config.toml
num_key_value_heads = 8
head_dim = 64
intermediate_size = 832
rope_fraction = 1.0
init_std_o = 0.0
init_std_up = 0.027
init_std_down = 0.0
beta1 = 0.95
max_grad_norm = 1.0
schedule = "wsd"
decay_fraction = 1.0
dataset = "wikipedia_en"
Each number is 500 + 25 x the weight over its row's rms, rounded and kept within 0 to 999. Layers, rows and columns count from 0. Numbers have three digits each. The size before them is the row's rms in percent of the matrix's.

# layer 3 attention query, 512x320, rms 0.107, rows 0-43, columns 0-159
080:489497490548446470474484535519504485511483476494510497486510496477512518506508476479473546524489542493524457528488477491462525519500514477485552504476477486509518481489495499496485519529494499472521506516492501552469538550558531479491461479504504537541519482510503518465517495559486534524521493519494461512495537504560555498470534508482519485495482509511500517480514489535473507455507492527490500471492520485517504532517547491452499480472475505493508519523516489517495472501494522
069:499498513513547484539489542506496488503524485547512511502511479517501521511543496521448503499484508511433457440492507519542479461517515505494467460512500508479495505478508515489495527483476457487499517512504514445526457496546504518491504495481468490497480522487488487495522507499497517499468511476535559491507449539461496508488519474529487522443476522455509475516492459496509478521483505491498485470509548502542556488476508532480489499484517489523492504492451492500495483475541504
068:507489473520478500512467524504531495509487513507505512461492489505489496456532454453510542464470488487522512451493503456491548465449465506513490522484491519523495496493536518536485462522501494466507498509532491487517494509535518474518503475503535488518456535453494493491514467507506494536515513487524493477502506458484497481497436501479509510488487527534480496523517529491519492486476493490511522525512476467511494517490480495506524498551524476524574495452521522437521509466506481
084:497495511496494474517499499475480493517490510501511519476545502489496513509489486529485469553495498501514481529449503469487501534520500527500513495466516478519458457515539509511508514500505495502535515525516447550494551506495473512459501556466495491555497448483540520476494514517493476490519470524497521532527495500532508478520557583531492480481514524511505496503529517530462480486497483503490539517491523520474485534514530499506467500460482533535471487547490498541513515494502544
078:446493478518511527519529538481536471504471465475461510503525508501518487490523458469475462490485505540509494490490479499489525458508505505485493474496479512524560519507536510493508481531503476504541520517531450563507538498488455552487405470490503489485484507513495468485521544488535484510517513512479464486466529472477538472482474532468507505520495481485457527550510504494496493505505509502519504478498490428503485536476496475493484496489513504517523506465581470500530512495516516
086:459519531495473505521522515516472478510529514505495491479503482544512525454520489489536492507499467483510465503494496543498502529472528506536480486472484520507497485506472540521483553463475475525483518526464512512467541467539481495475541514541464478523524524485483537455528520512500484545532511460485509461491502494498499496470448490506502497502510521538497499474551500512524447476514497497495538467476473531561516540519476518536538455487532473473517470508511534454525494481515525
086:536504500492483522504429528478494489498505475482504513538497480556486520498517494507556511498480492448498532503484493538488511522496529477471530499531520491540468474481512493529516489506514546481466504503527513504501489529472489463507492507507515514509505491482552554493475487500492489497551508494515505523524516524496507524512494529511477552484528482543502509476445509528511486488507506502481472482522498531486552467509524484479482492531497540481431493502511540464511472502532500
089:465487492500478515477517527482494503487507523474466544504505525508507495534536491488495571490505545492497504525521494467499491461495509455494502472482514529514501463558472515488504491491437512543517487498573452496466545533526495509515516523499528549529479524555466486516488482484521530468466515529497480475439496473525493530483472517482506549501510459503505527526538507479504485463549519517526489468484447490501513516549491481523475494532533520538488452466536498475477502471525501
093:478524572487523527514472484492467485463530497525473477526470499511491490486506532511454532504503516500470525490563507495562496516504515517525451512463491496515464477525520524475500503481506512477484515503524507465534522480497528508473495515530522508472559477530527491484494482503497488488511499420504534503522497497477472523525490482499473529504514496535515479474472509504494479509516496572510491504478464511512509497524509551495495484568500516505495486483461507474515419502496517
100:500464517507516504474538492509461497526506507491497471487521508469507511465499446498454449518481475505472546484522489473530519438507462492511485482474528521516512458496521533445463496489463486513526550542531492546496513496529432511532506497457514504544507504491461479508539482496546483484489500498496471481465493524502523475471475545498535494547492504487444503496502518450508460480524512528488510543471473476465462558486481475481486507486517457518537514553551497512485516490476516
110:515521476491489502505493507476508495487505471571481453501543501492481483490461517493483500460470544530458484516497531458506492507498489476564469528526465489513492487454507477515526474541507479512513508488494508477526498528520511502482559467504472502488496469506534511497484469448551491494531519480487474508475505487491484490484499522527514519490481489504456479473454478481461448532494464514498489542511563485495509503532496516499482457526477481460502483466494526526552523514474527
095:486582522514484537525472503505501503491495523522505479521511501548461528431510500503548535492522496528515500466479510536485497457516529524519489494511483520492463540503493492542488515534474574490495532445500510444539474505519508517500530430493501481513486492522489480472469451493504467508466470490502537491471520514510498520484492518502512485500502473524507480493492513513464520516531463526509479474475501493538490464490476508516524507502427507502525486471473508519530469488498514
101:472523466516510499492462473510531480521511486502455499547519521523522504497516459552480524495450476548464525518521527497484500514497520471456492493536515525524470451535527515535466512494468502549483513511535509523507518560485509534476499511518471432573501448540504586507459461530492462526452471488486534481487459490481527500510527500498508483492498505536497514487481525479483466494510503496495488499471495501500501521492497541482488487481518506485522465497494512496509474494517518
106:484468477459451478479518477523499501535491532451492490478468526459482493500481456491520466535506484463500510506476470516465510460458502502515455492483519507491509525501506520441459485431526537519507525503474500490491509506472449501497431482463494526481492503505487460524493544504498506512518515526514494494469514464474562515552475553483479501511492508480503524525524506481550463469502538500517495544521512501509524512485497484498520528542520515494469527478494505533487554478484414
110:439491475487495507534504474518466519524478515485505499482498533459519468532475507502517485477529499494484497508562450539494527463520492472515472503457531471521492504518545495493485534508487546467477470480486473496519504520506488517471493531495480504460496491476480519465503571482548491481554501446523535540486491520472524502503475504511499506501481498517485497514538491483562474480518506492541504516516518556471455468513510512527539492493501531497474511497492475524477511498454516
126:509489519453465464502515465494509461541535520471506477523447497518507485535535504523568469517510457451466500493458480506502497544536492546535476552467475529497504500494495518478497457459478489501491494492462498542505517501499490521502494500441467497488523519522495514460492519501466510531515486504489503503494538493464489504538516486461526546501522511510535504499530496471518508510515543485469453532494541489470497510466505464522506494511452520448471500466500493489491512519502529
108:469469498508521485517490503479520508477504475505483524497457501488531520468506478491502534491441477529527483516504518487534487533523498463491524503537512501460489461428537517525535499503517516564514492480456530470531509470495474509519502531513480509499473515472497493479550467530474493503495438489514516524501498502499516493470532519538485487513522522479462471472473530503464520510452518508514524508471520524562464461509502512487512507500518428467510493457457462444532508499499470
114:519527481534527525487505466518490485504517474481500507488524490510486526534524471507469518460542531544503478495520506491504490507513490485508523488512502470514510509489505501501507488511501480462526508519530496494468503530509514452499519504520530487476505512498503487479472490544587479485485515532478488495502524501508491469513533483550509537503499520477484508457541481452500546487475480489495464535485520513497498501518498484535484505515539463499493520500513462473506465472462525
117:512521495510522553480507495478511488480476489518506507520494497481497517466487486462501521512474495598542507499560505473481467508532498478509480498491496505490497506497507529509518512476471525537502489470541461479459524490540508518526502519488472513503492453555453500494500443505482507480478454528509485502515507528552478502477525506493500491492480469490498491511474518497492484483576494501510540498458485516516535487479481557518453466498527497486483471522475506499524504516496517
120:522515539522500478517512482451491507472513478472528504499436499442537444491527519456447560499553493536519497504540553524517502529519449520514502500510527486513493519535470491544484463503502521533535457480454466516517470499458481505491524500494496467542498499464512483500480509492487469496466524495507559521514510527521497506512463483494512498468525459518488485492507492497467539489484471494496505469541541536489484513514514527467456466513542528485488521477520494474489528549446476
115:500487472502535500509537547517500506492484523504565540511478517490497480539479516469518520476472509512479514523478522435476487506486484515509518487499515457476548536520515488517496488502496483443468466472503480543504518459506477509483521531498481498478497467558559455505520493494468524516526523466460515506499518531500470472502518539526530506455498506529509526544530474525471507539468498519476471502524535537492453506507516493510480466482484472494498510498486485551499506473505521
117:487475481489564550494559516514482463503484492511525479482515527506476540532490485518495478473534517502514516467507480454485460470526498495535508509472508512529480520497503522489494479473517486565511514487472470511557486499491489513532499528494535531505535488521537528470514560480506493514510477457488498538481529528532493488470503525510544471475550524525496481481478552449431483518517505519543523468495481503554479511521525484516538474461483483563527490472476489496514499500474552
116:499512503497513499482510521432498500537482531536493504528519452480553479496493477528495505502488477531473505533510517511571514479515489481549474486505454497535501507510515487488523526509476515530511482566503508482467518491453508540494525485541508489520468466494479477508509387499501495492499515481501508512501504492506508506549540484518531520499500481511484495505504510508501479490462521489519516514453510490493515488479502509476489536495533493503504509518484492529478519487473513
111:513471522458523529476479524502515512513530490504495495503488522520487549498501523520508476493513471522488441511480528470492490531483476523522509487504429487528476471516495494460510486504525478487517519478495505522489457532483499533508529493500523458503503521483502529479489485485498502508506495515483534519533520465505535531464491477517489502462534502506433511504490518524464505501489509526507525439505538497503483504479539538498476482476459486493523516506491546529561488503489547
114:483476481454521501475519518512495525479519480504520468472460437495462470494525466463462467486515473507467493458498500507521477495480500523489507507504488478463507549520520475477495480498518531513511540463484512517501472503503489547541518501507492512516496537499501507491488484510475510556544479495468496535511514502462471480501446548493487530454514470513528490507487511477460525537468483528422529546527488526490492499509498524492479535510534503504525491489543464464476507526506527
124:512484529485526491552479539497493508504493504497505524481458524473480509547510504494473502504484505492475499510466494503489469546493511498481450509510478491445470497478481544454533502508496476482510504477475522512507475468454478487528476535522505513508516507490470538556524476541481504513523510496522467484490483521485497544533475557480465462522510486493502473497484492554501481525499496492486515554452531500514508492489446507484497493508511488470507532487506472482500537519503496
112:520500498523456520529562477486498542525494512507539489495543498439502531506514536494546514489501481516479505533460473514502489522484488510481524480488472532488453462509532479519512491533473498501474523481533496488485511524535477501480466499485465516531501486490479513493518525549438497501526518463490462499477469499566509514488481520523547494515516483495539513523534486558515529501498472477504450486490524499469493516537466511507499545503476504525525489517508506485488507542487520
118:531491522531505507522506498474487487532524507523552460483479492429502488502505521519536487565482484516497514452486492467494481530477492527533457500487497517480498486492477515547490513514511513478520532501477493474490501524488486486499460525492484499516482535552469509481497496488486527520487494489490448500486504520498479476507463504422486494525495505442522467521521506477436495540516499510558497474493479518441490510487472458494449493524513490503504541526540474548542506565463495
114:497484468480492509541510483467457464511486478484471499514531482459481497506540502497533512495518475455525483467481512488524466530550511436472536466493465515534509543473512524488508526480458433503437520519496491536495496494488431501472528515521517543517511493499511531500512494486502495532480521535508498472509535515438488507482538551507474510465519518510515485445496492523524508505481534490544531491504493489496532530509492497457504517519520500462504488545541515476476514504507486
129:486528485530505520490502545461547513508494504479464499512472496551524511505509477519538471520482506519482518516535525501481530450462492444450537466522487540523518505493485478513518501519492517467432482574490533527506514520537475514454512511504526532485498513549511510515499487506476431516507482489515483480502498513485487509499480501491497516468500512510545547491514512467452506496518471463482500500448509476486513458511507498489493507494490485514500484491502475541499540476516507
127:489507509523473499524520474517501516534469493531504486476503511447517507548499467503512515496483465511499490533495508491497540521490476432499516504462479452503541501540496481466486473513490468529473532543475502539478527526487483481477506517493487563514517532489483428483492501479492486446496502523522524474479481493493494505529510491474474509525503479469527507459545483470515506475542553503497505464456519504491518489499480524509491478504554514511538529496472471487483521495484500
121:513476520524500470508478515535491498474498511512538487482482460492487493547513497467479497475494521444484506518460498495509520496531513493474529474491547496510512510539537483484484489480460469538482501484504487454506498468530520523496519534489471475529497446490486499488518521515516488490529492473480508465481512480514506490564470493522499500476521494528543492496462480527479443475496463506494490467532520488475444489562494495491520493482476506524493488511476516492503484472442468
074:547484561527516525543500532477533511509470470474518496530513489528469496531475519521511570525514448507511522488487459531504484511524541476462450491513488490500463488490505471439501500522459506489474503470486546452499473510470491468501553505504468526477538515519509476492496506470525499469523499536472547518504483504521481545451554492497491499469482491526505479508479531511495506507464476505509504504468493502464540444556525512502494534515540489505474520508497500515506515461478508
077:488538494486508538564506498498490497493496492470502508488487507475539516509502468467501493498506489510476516520486504459512525487474487508507507446526515526491515483491536535442512526504527496470550493511483443499551505511455493483515481530507510488492485483486469523558438510510539493478478498498527519546482499479503491477527468497461500492512513572498497506508483499485506490464541502483515501510554521513531512508490513522493501538521487490519477507521487502506496499527460511
076:527513480502494504499488506497513535496483459530511486510494496563521479566518504517521531512507538470517511511458490501510491531561527479524527501472526474484547493513489470521518459480517535460457535506498462510520478539542543470483458482499481530506532496496497490493523515518480514505532534564492494514505484514497524519423492500487474513419531497481468499498505508548491485490484500473494518539545501517502491514522444504487470470498515471477516507474541504509489486456485500
081:477529488519526487498485530499443536485511498494525529486520489460471490490501552537455502502491530515492506480488492484506494513475498482502531503485452488503485501486510481485472490527496518529477538507525494476460476470476519526518488490524531490473469552470478515528473480543514484514517505504525513561503487475520478475531505485509536480472478509446509471513521475483481515545486477547482471520455520473481484444515496483479502515521480502538454508500471519530479515511501484
081:465450467502490493501511489450490483518450497502503521454494472524458495502517529505488521504503545473526545528478472515493465515506489485502518475519502502525496535521470529515501538499470501502514502491488492564467520499559488483485486506498484501546550507525482485489522495533495502531488507528534503495485510522516540499472516469514503518529537478492480453521502500480524484491536498474487483515462466478474469543500464483505469453518503535497541497481505472481493483473490460
084:496522514487504466543468483473496532457535503536506534482522482461472490532473557538474499507493518504488544500511508447544504529489510492525478567459456493498480479514479515541512450486475495502549530515481490483521543506523548475482509526461522506473543498493547524496496478500448468494507502532472491495536492500507468513536503499480500512481504497499525500478479466485457496524514449497494441504496548525480522451510486479504494535509474515536489476495464490544549488523478519
089:518497528479542505494494522474498490500458486485502516509495502502500528481516475511507473505468503509498498468520525508439471533513518530511501500468487496472506530517489479514490495538531539522457491485467485507462453493507534495504518498483520484454492460496477491531524483515522500519533515456500501514499470512506528492462529514501549506485495467526490460490485479506539514511483523500480523555492523483459469478534490493506532570478466461495406445491451500523477497482520512
099:481493532484468545447512476501527539482479474522543517483504489504485515483511533537493446463455479533504503510515516479504479510564478502486478515527482471511503529534452473502516439569504506518480472541488484546521477540514489528555467507464486506511487460475522538485524463503465488506482483528477470463535442485511536492530521542490521490516520512532481522483504477459519508471492496462492488531470530460477523542487476544529522511466499494510498484482492463505519482513506515
088:551495510467542486445471503521522480505472509498510525526546503462509507535519483507529502449515525539479510483460522496466496486509488487494462468464496499481505497526514469498498514489512509546468509474528493514508488498502479526494452487469510518468502486482513494487476486483525474453487500498522495497478539536502510534540555491484493508457534457509489490527451491521505484547517535498518497480531513480460456461518490488452477506514473478540481463468447467484472517469511487
081:436481528483531558475525536497478488486487474524531480523488497503486501492532521478500525486488521494525502509513512509529515531493500516508496497471475510475517479496498523520520457474463439548512505495514512508484492477484540540537479477506487471522540486546456484466533529520490463485484481498475483493507482498514450486514516497489514473498493529550505487540471537500509537478513522494525498462510450518526492564516464565519485456524502487514527516470541506440461474511518487
089:498534505452488510510467563503434499519497518443500486496494513504439501469470498447517520504476512507498568453524467504513515447506527486489514533501497545511504461487521504514510454540474520463451523454522475520450467519502503514509508488467515531488458498499476556518551491489521481466500481493485510525451493525475540503513500500505535531534474495501511478522508514463503532489508503480485487504532523532504511500533506506524539532546485460483504540467502508502456529474494503
102:490483486502476459518516489529489519527494526445462488487512514462522502522529499550525462533532479476477558476490465501516513488499502529465488481453526500499502532531552524479484510512487501499477518484459469560511541514464505510503440472486494494463542487521488479477477531469512484499503494482501538491518502492483527520503517511499513501504519499499529536522497497482473478480470508482498486507565488491451463528457511465495550477500464514526501461514506524521457505479514483
# layer 3 attention key, 512x320, rms 0.109, rows 0-43, columns 0-159
070:477501493497457515477496558492509510480510492539501487464505438501439499470500539517476536485512532522531444518513478472503519471527500459507500479498482500500476520489485440451492512481509553524441512470469532506459495538526504485491503521461493516522501490542517538524471534473483458526472484452501519534493490487462501555500503455498434476508457517491495529485533483477518489540523478512532524536544497505515506495512475461475519495543498477501488497546478469522531511507504513
070:521429476493486445499510476436486509488519499456514478504489470496504471530476500520504467530539509480460488521500480505482488545535488519523528510482488467503490544485530511516512464503532526543481501478506494490471504471494501477514519505532497495502557509542531548488497505501494515476527470506503507484504528516464486473508512484498511473496502487531486511500489499522515510463499553503532476531507474505463478488521513498495472462482491523481520500437573509500494524472486516
067:513484493508482489491509466510535469498512532493461520480547479499482453485496499483476507500458509486495478489496503498531520546501481498474550492560509496493508491477536467461514508519552482476511504497457523514467489511512516474503480459472501470488531509506491524522497504487492501501467473538459542474459503498545506531478526447494484517528491506489509531498488505468432518471496475445467470509511514550512499525485473454471489556511552499456498488474464489524510510484538509
082:501510520517510474472524550516494567526536473508516501450518492489483501501525504527480464460513463579510561505534492505466435494526522543504496520568462501482545498517523461499483550475523520493446458502479511525500469481521493535499475504485467481456468480479499490535501467532505503541509493451516470508501528548456522448499485525502560480570501541468462461489473460488522489486511486485555516494477490472488465511488503512520477478494499494496474496503521503493529507518525500
079:498510549501485481487505480485462494525506467511519498478538507502493509464537490499457551510481535502509488538501449503485514478519541470486495500534462498498517506499512489537504503498537447445500497516406524522520510496487520512522466516512471504476470481496488513510495491524521492507500507486549523455497499486515536497455486502523481498536499515496461437494503460512453560520522516541523522521473527496510560555452501478504480493551493490477525498457524508475509529488532519
081:504511518476466473509522475528519535520512513483505520503562512472490467496511546538479478511514522477463492522516481517500531507476510545476507505511489510503501502522525499510485526554525497447544486490487467515506484469483533497502482433483529462490461496475483487498484552522501471493520497508518526495500537540527474485512507450524522468503497526514483473495476495522492540500464538543530491522527499539535515510484522474489528475489516476510475504523533527489491490464531473
090:515483508514520483511509513490478526486521510500527497551426484502501495520443507514510496489502533526449543485518510471498510496503509547483495476496491501465452496493505461500511544508505508444489452509453503509496478485527510511484525494520502500495500496489464447531473485492483480484478476533539495546525524512502476487516561495498565476486505563497440490487506515513503462487474547509536518523533472499502495497493536493504480485524461487478446530515476503477498499487469477
089:452510480483544509495479497458524499479492549529495531480521477483459468494476465520501536478498517498493443494481510507527527516461468487488528507492459535494511518519523484516513511568462511464535523494531516468481522493493496474533492446481519501508502511534496479455529466523461496486515491461497518499538548488500441535478515499494481497482459511506497521481484520503501492516467497497503469553470495462546513496520460510494493521487472525523464521505526507529545506498489528
098:540482470534528449534495564465502518468501512510511517521461473525491500476498495591518527502511497513517538458465494444491512487558477530519514511525490484517485507492498495507512476478497483492480434517510467530475470520550534495484549506512532496501479532520501517489485487461457515515462476489519530538525499508506482492488510493532551525493490536466469479509465528494513475490490528487509500528450531508495478470495477521506468522450498536524449495495477516506541505499484495
092:449542512530474509472509461511533496508557536540479510530503522475507503485496516529479477457504536502501448513517448519485500473532491485482549514508472491520537495546466509481501508465473493518468518461498479503516529476500526502511492479492526487496460495506474450514508551503498500505498535512502495482465495504511535526465529474500446470494471464497531548481545465483477528512510480509480504523479452515510561549480506429485533484490549483512544503446565478462472475481533493
096:514509489494493458485477519523512415489500496465471490514450502513540521489512525477522513516486469492515486507477495493467493503532482545534506501508546499520504481475489523455489494502519479551541505457500516499495456519542547467462529510521486479538506516466529489508494460472493532553461518541481518477469463484567520510495482543487451462478510470501472517473510538519489515434482490496468510509489522507489457471497477509522484528510520537464526515481496479508474481496512492
090:473482446507483517529487473508513465519528489535490474514504488509479446473467517540480478466490502508502480480524510495496507505464497496501473520446456509474510573513472481487520505459476529498516494490493512551485505507503479514489468473475553479484500517475472503460505506476494470483509504469519523460544517529498474492510478470479534534512518464476532464480505515524503521509469497485501487457506477539471493492477533480470542494553553509508480498488500495495494493483488532
102:534498517511498501522519499506463492480489482516488527508483475446533540477478483501430486454525473539503510489501437489502512499532530512523452494514468496489510510508537501520496480479519496485496515529518547516509495502456463525529482467502484413480484498498495500482526491513495476482518479478506489514526533476461470502467494489496525510507504545485440524482456499506476534494523522484468514499463492469488474521497507534478484493471522514473441486489511483475534511575492515
106:478469475493483539517479459535481504519517477538500472489556520503502508500535493489475478527520511481461505513487469529535504497476515516500477520471493478531505525496461496481504483482445482512497514515482511514513503522474484481513481468533496495485482510503466511519489546416568527479529516493498512465506555467504484493468490473452481486534483489500487472512509488521494504524496473509533531463500485514482516554494498474468507532504510486502514475460492492499485505474533523
112:454508470483441479505503498514518509501504476459455482498492502483524519524495512503514459507515490470500489522510492507511479518518551484449492521498507552478473484501522514533494519431483567492526537503538514482515513453500490509538542516491520486471515524463486491509542502500515502523480498489578499508462501458492543523524486501503479459491485531477549531507495481466496497514483476454477495492515486484499507490488543509513524541468489544498500514543458503495487526515561463
106:485504505524449484522523480494504477509457495490494508484480490502476506508504511490474490512517509489525506470478461499478531490509479509519468531492501545511550454477494477485516499476531482476470488442480555444517518464483534487472527468456515455509516512450495474512541504493526543500531541509522475495468512449494560474482482515501452471511487546499500517515460492481488491468457511505511502556515511484466508511513498495490544522509506500470486533534507511522523506513519485
112:469529484529519510488496510522477502473506467498477474485534454497516525487509513506543451502496520494478487459511505515530484486487528479489515519471558490522489532497474474483500480518514518508502557483506506506538476477493470510492495494524530548465521488493525489503553491496485501512514478523486453422512459510469507487501491504494495514454505464478458538516499500511448471476464470519494519471500472489504499514504469476501532497507479509508518512499483506485491511448510457
118:516491493472499519486470492487474483508494479462475517525471478480460481495532565456531486513508487528520529518472496550486464537501470469480521485491503450495497530475483517505539524474473505492538505490473476501491464542462474511497504477493457511506517504452524464510480497489513513500520519520496488491496513499529501520522488527473437537476520508511519475510494519490515518475500480501532512495530533538498531517471488510520482477493503472501527442502508496532502468526514524
111:491502501473473523488488487520541498554547513493527542452524494510515543508489465508500452521558444492518589520517444532477494488497507495501488504511489473511482504488541522496483530501517491534504519543508500536499518480476453494490514515468473532484480506491477505476485479488497520490497482496503506506473512480508549514506487482467473469494482558489503518480526457519525504475541514473474542475517503504494502493490484505510517485491528498505455478498525558510532503478506495
113:450502482494409571532516458528495523504505492486494488507486529468488493488460502519524506525493501489535506473501496518480550522531478492485498530482473498495539483504501493481518503518479532451500508468548511479501515488457490518510507463502526484479470472518502491512490531486510493505490492488499501476478495487506494559500480503489480493476478508475563513440522494505517501469576493516505491528495504508534471513495505525518501481498475536507507504494481505514526518519511490
106:513491502484541507494519526530530576508480490473537511504543490509469508520546489541523538482491514497519516518492520493518506526522462556478456507533515499518497457494467486470460548546516470447479484536489512506510516491480520483502527488498476528534537525502512468475471469483514453499465464482538457500508565484514495437514518480528537497478532498472477481491490478561488500478516517490491520449552480532510485568476494517508478523471515500483477525539464493498495490470513506
112:495480500493493485459491526543507457469523513475492516450507508499502553506509488489473500460478469523467494479482496496497498468512486508458493482586506507489484480500514512510512493537481484471513431507508530500505487463498496521488542517503550533508518514494476487480510468510480515529508529481469520521506514494520499476514510517502514492556551458470492517497499513499518509515483481542526517475501520504518488483498495454508548459536489484481486476514523485501513488513502488
110:518479488478491500498493512500500488484493486522520496521490489483527504466477502490501499472429482550555517504479531476516520462488487518484453491520539486500516512446473539497518491481465493504532446503534446491494502509514468491526489515512539480487518508496541498523446501512517514508475493516531485458503511510502492496515544504530532461492496455510502511513442504502530475526489491515505575502545484486493542517477522522477515494477493500503493481521469474473485526473501493
117:473517528548423513534494488511524511527486489501494559508561518475548525449499497498507509498515508488449461487516492462470552447485473519486506485474516527537503476513465499504488526466470522481496486506525504475513492471487520512527502468458501472509504461517469505541510547478546480505523536495483480492489498475479529474513474510511494477493513516532512530527527492477497504502503471511474525506502493485464478493508544461507501488507477519525543503512513513471487517473504458
110:524499480510467514499504506473529508497519499493471503518464487479471506511493483518458512527486532494465469547524480474515549516510486507512496509494481478482512512467498449512569494535493545481462501510509506518527510503519468543518496469476478482511501480462476487513540512468501476503488506487467515473513503522484507489519441553534479483467477521514512489521467506506485533506523485497538504503488496500514498447532463540521540535492483507474476501480494519444518530472534503
118:555505515509533490472486516537497518508530494496490497471487498540523513491477475487486476517503494508530501512457482492489477490486493474491454485512522469473503523467481473473538477520506489506527514519487467478484491490491496479484491558440469524558518512479485497462517524517439498476515510538480527519525463518520502472516510503517452494531506554520450504481467519470537506497497474477473522533547520488473484457443497485557461474501540502503509512528468517463492515461453501
111:532515487499531538504509482489478512523474460507525514482516500504520526500525513535492448483525543501478488537501498531478512500536512519474468514477462529465529475529532484501545514509486455518490509476470486492504501487505494491470496531513463538512476491529452491501470505553523440436544499506468473491501549496487480532514465456470500507499483502509558481534504493502475495473451472519530502458513478482470488485476481521438482485494488524504496503575529518517502524507495498
112:489496498515482489502500504450531470488484512484460463498514502452520451501531511520498466503489510513503473497499508529503503544512499418497534513494481516523500508499527559528488486536505477495485450539545542471509519549483511474533483458528522528495459493516480513507478512479511437513506510474496514490501476517557511446503490476480460544507501511500475505520495514509494491504527517496447493502480543513514473518470475501501459520538500484509518489553528479439484508530468505
114:499532478508472542495505495468521528534503517511489489531513464533505487516507471508487472471467512503478469516494527461500459462482515494519510500508498503568523446517442524529491490479504519456501490473486527522516484522479473497465520482514518551519518514512517464514494456540495428478448523522495503504465537494448517516491540527523497510527494464467499551503487471504518509499446479498507482492445528483516536493536516510513497455539462528472537472503494512502509485493524477
120:485449506494491531475471466515514553504477472505537502518503505528491515490534517481543462533477540464572502502509479510489506494512508477502499472484515515543514510490492461491511503486487497505473484477548505533506507483522479490508524515506559528493521534493504490525524540466515515488523458496530483490505490507497518517552498525504513530476514521499505528502496496540512493523488554499461510477487480561519513479517496507449518470491513461540508474528475491545500489504528486
123:492512519503459583487508486495515520516504462521522496469519490500493489515498468470490525461511502489516530523500464505496451508469486512485509519449535480548522489489515490494503528542534479498538499474469551496479520540480495502506486464476449537529459500484488495534490508509500500505507495497503491498492475511486504538539516423456503462463536503469481505513516519515519490502513494495503514458527501519487491516474471506525500492491531495558492507479485522497479502526477488
116:474492454497515484510467461506513528518499537478514536474456499450457495496553487557500491466513514432520521494526489534495507491484492499513509491509525504502461510519483525492448546546491465453503465498502554489508486519536487528485494507516522513504478476488483486509490513532531491498448528500491506501499476504492469464435546508495534473541543478512501503500477509473473577524529504518539515519490500523484516499506499517518505537482493541497521526491503495480491499501485509
067:483472530480478490513524509555484506498509458514463524478538507462517470486456482495500416497538531526475490493497492538485482516538519495511518476501510491536514476546536476482491543522532522480520506488496435479459521501503497500519501456513504519462448487508542493497473537511507522504511528465528507524497513535514499492532472563522527501488523463540494460527467511492506509503550508485472467519495542474499498496506461456527476482507467447547504481519515511524505484507531532
075:494466507509483517515469509449500483485497518489477514525507496487496551509472517466494529528518463476582512507490467496516484480500472496497503555517484516472512458538476501493500458497491516516527470493521514447485516493518510517482535511522499503533470530554498490505509505435531520515497503486479492486472535502492485528483493492461488523425461473501541486472453518495510489526463492531447505498493507495455520484519477531536477546523518547469515499536483459501475503536484467
077:490530491491526480517531543513518531523539529525495507482552520490507458457476514513480497480481498499490454526449488545516521465514514487527465508512484476528468490519515467526478507517519520508480491434497487502540476484513475470499538466485509479441480527512478519463496492478500495508503513480506511532505526468548500522510483513520519523500501454552496483552476497489467546531546502526497486528516518477528432516505448464504503508523477446495507494513512478470541524507491497
083:512482495587538494451481491481488545501496456467488493523462494502490552526524530520498505504527491569481510472520510505478489474532476542479498464529507523516465516507540517516494500456508447528443476520512507522489541503529511524506523501506451516492531495507479481484486504507539536512483467480537492505502464516439506530460537519515526452498499489517484487447517441492506511537539510441486496491477452501478486514496511503533483490476493493459496485497522489514458488498514502
073:505516492485519517451497506476485530502472527506467476483536500483500490515482491526496482494484510524481518490500490532489508503467502489519531460519466537540495480500560483516499504486559519512489480510510474508476482504474520504507482478473534540471450536503479472512490503515482488492525487483528545506508493515519498534504492499486522501464518524528493523471487480465528523489490524488544508516472495531563477493492484506503458458473518534534462443483497466513513510464476470
091:521495542533497488500482524510467563481550489524507530491493498528501536497509476557486492509515438557484539495503471468478484491487487493522493501487454532517507515539516484495497482480515528557478464522501500485509490538517508549474520514488479438511492560508461483507498499495500540533543498445491540543510498501491431484504494509507523503498514513509504492498483500504506487458472488497557458502490493501504477479542569495499464494464509535528449502463487481503519463492478518
079:494483518524502484485508489457467498489515524485543515501526532531486506525532521489453510513515531514478456532488454461534508558506508455531514491497454499521494492534525514527533516512488467509499541516508499506490535528486476515546497497460530493512525505515493492472527498481535482494524496465506541499512522513476458466498520464550482503500506482485462454537538506489488502477521517523497490496450475526492529518537559472473542464496502504530485505528504501515497467481486524
093:538478534526515500494540525519493541491481470518510502486517483532565534508521494529492503488499535557508458525524488470503469517507513529490500487504447505555468498539512486487480466506497526506495503471541512484504487484508526515507520515460464442467505513491503491484478518474486517519473462505490533535522471526461479456485504533493446489505468474479459472470500471527444481493477482510511490465500521512505505512498513485524494447481483514528489466529490448493479474490492509
088:476485489516484493485489503488512476522538522535471467503517466475526477481477556505454474518505547480494458444517486534509500494547501479510507494508537472512488497493499508476509521483510485545531509502490518553521512517513473514526484497501489508463453493506464538488514508527432509510461471489484540501471536525492505509459466499512538478544530469492452542459513491500478517472476476505474493555478508446489490538476505444509537485515522473496511481551575498466528460488505494
094:533506483498521486547492476499503514472553525531519523528518518515534478521471513520509497491523471565503539534464518510498496508474480515474462506488472494512475526469501453505498481529495559527547506491516534466551507523517500480469523492516489472486537519478521427510457490516458499496499485535492544459531507495557487535494485511556475491469522503525489481484483552537486495482459485472536490509506515491497502455525513475498450495467491509500505511509502475561522509526475529
092:497486488485475507465531471496494483511493509512524501463521514505501449490527509496474498530513449459503506519481470449524535521455519477501476485489538522544488480505476530516490519491509504531486515509481509498501505477482438513513493456506519482503525511537505484498498496447514504518483509439482504492484502450453503488509466466522445492521493472490515518518528503471473504534479526499514509543501491489478514519531480531455543507496468548455528510496514526497518512492534504
105:458484509501495505510459515503467493544487500490537507481509490466525525504487454512483443524479480438529507487518494534500552492503515463515505480497542495511487501476460544468480511464502492519483525507496519481478492505470477499516488496520469491495400505491441505555501512504548524513491553478475475482485502528504546504504506537457475483496480476498522532455498449483537506493541488500510453467455483473545511517519510489501521556565530521505514493479527491527461483484524483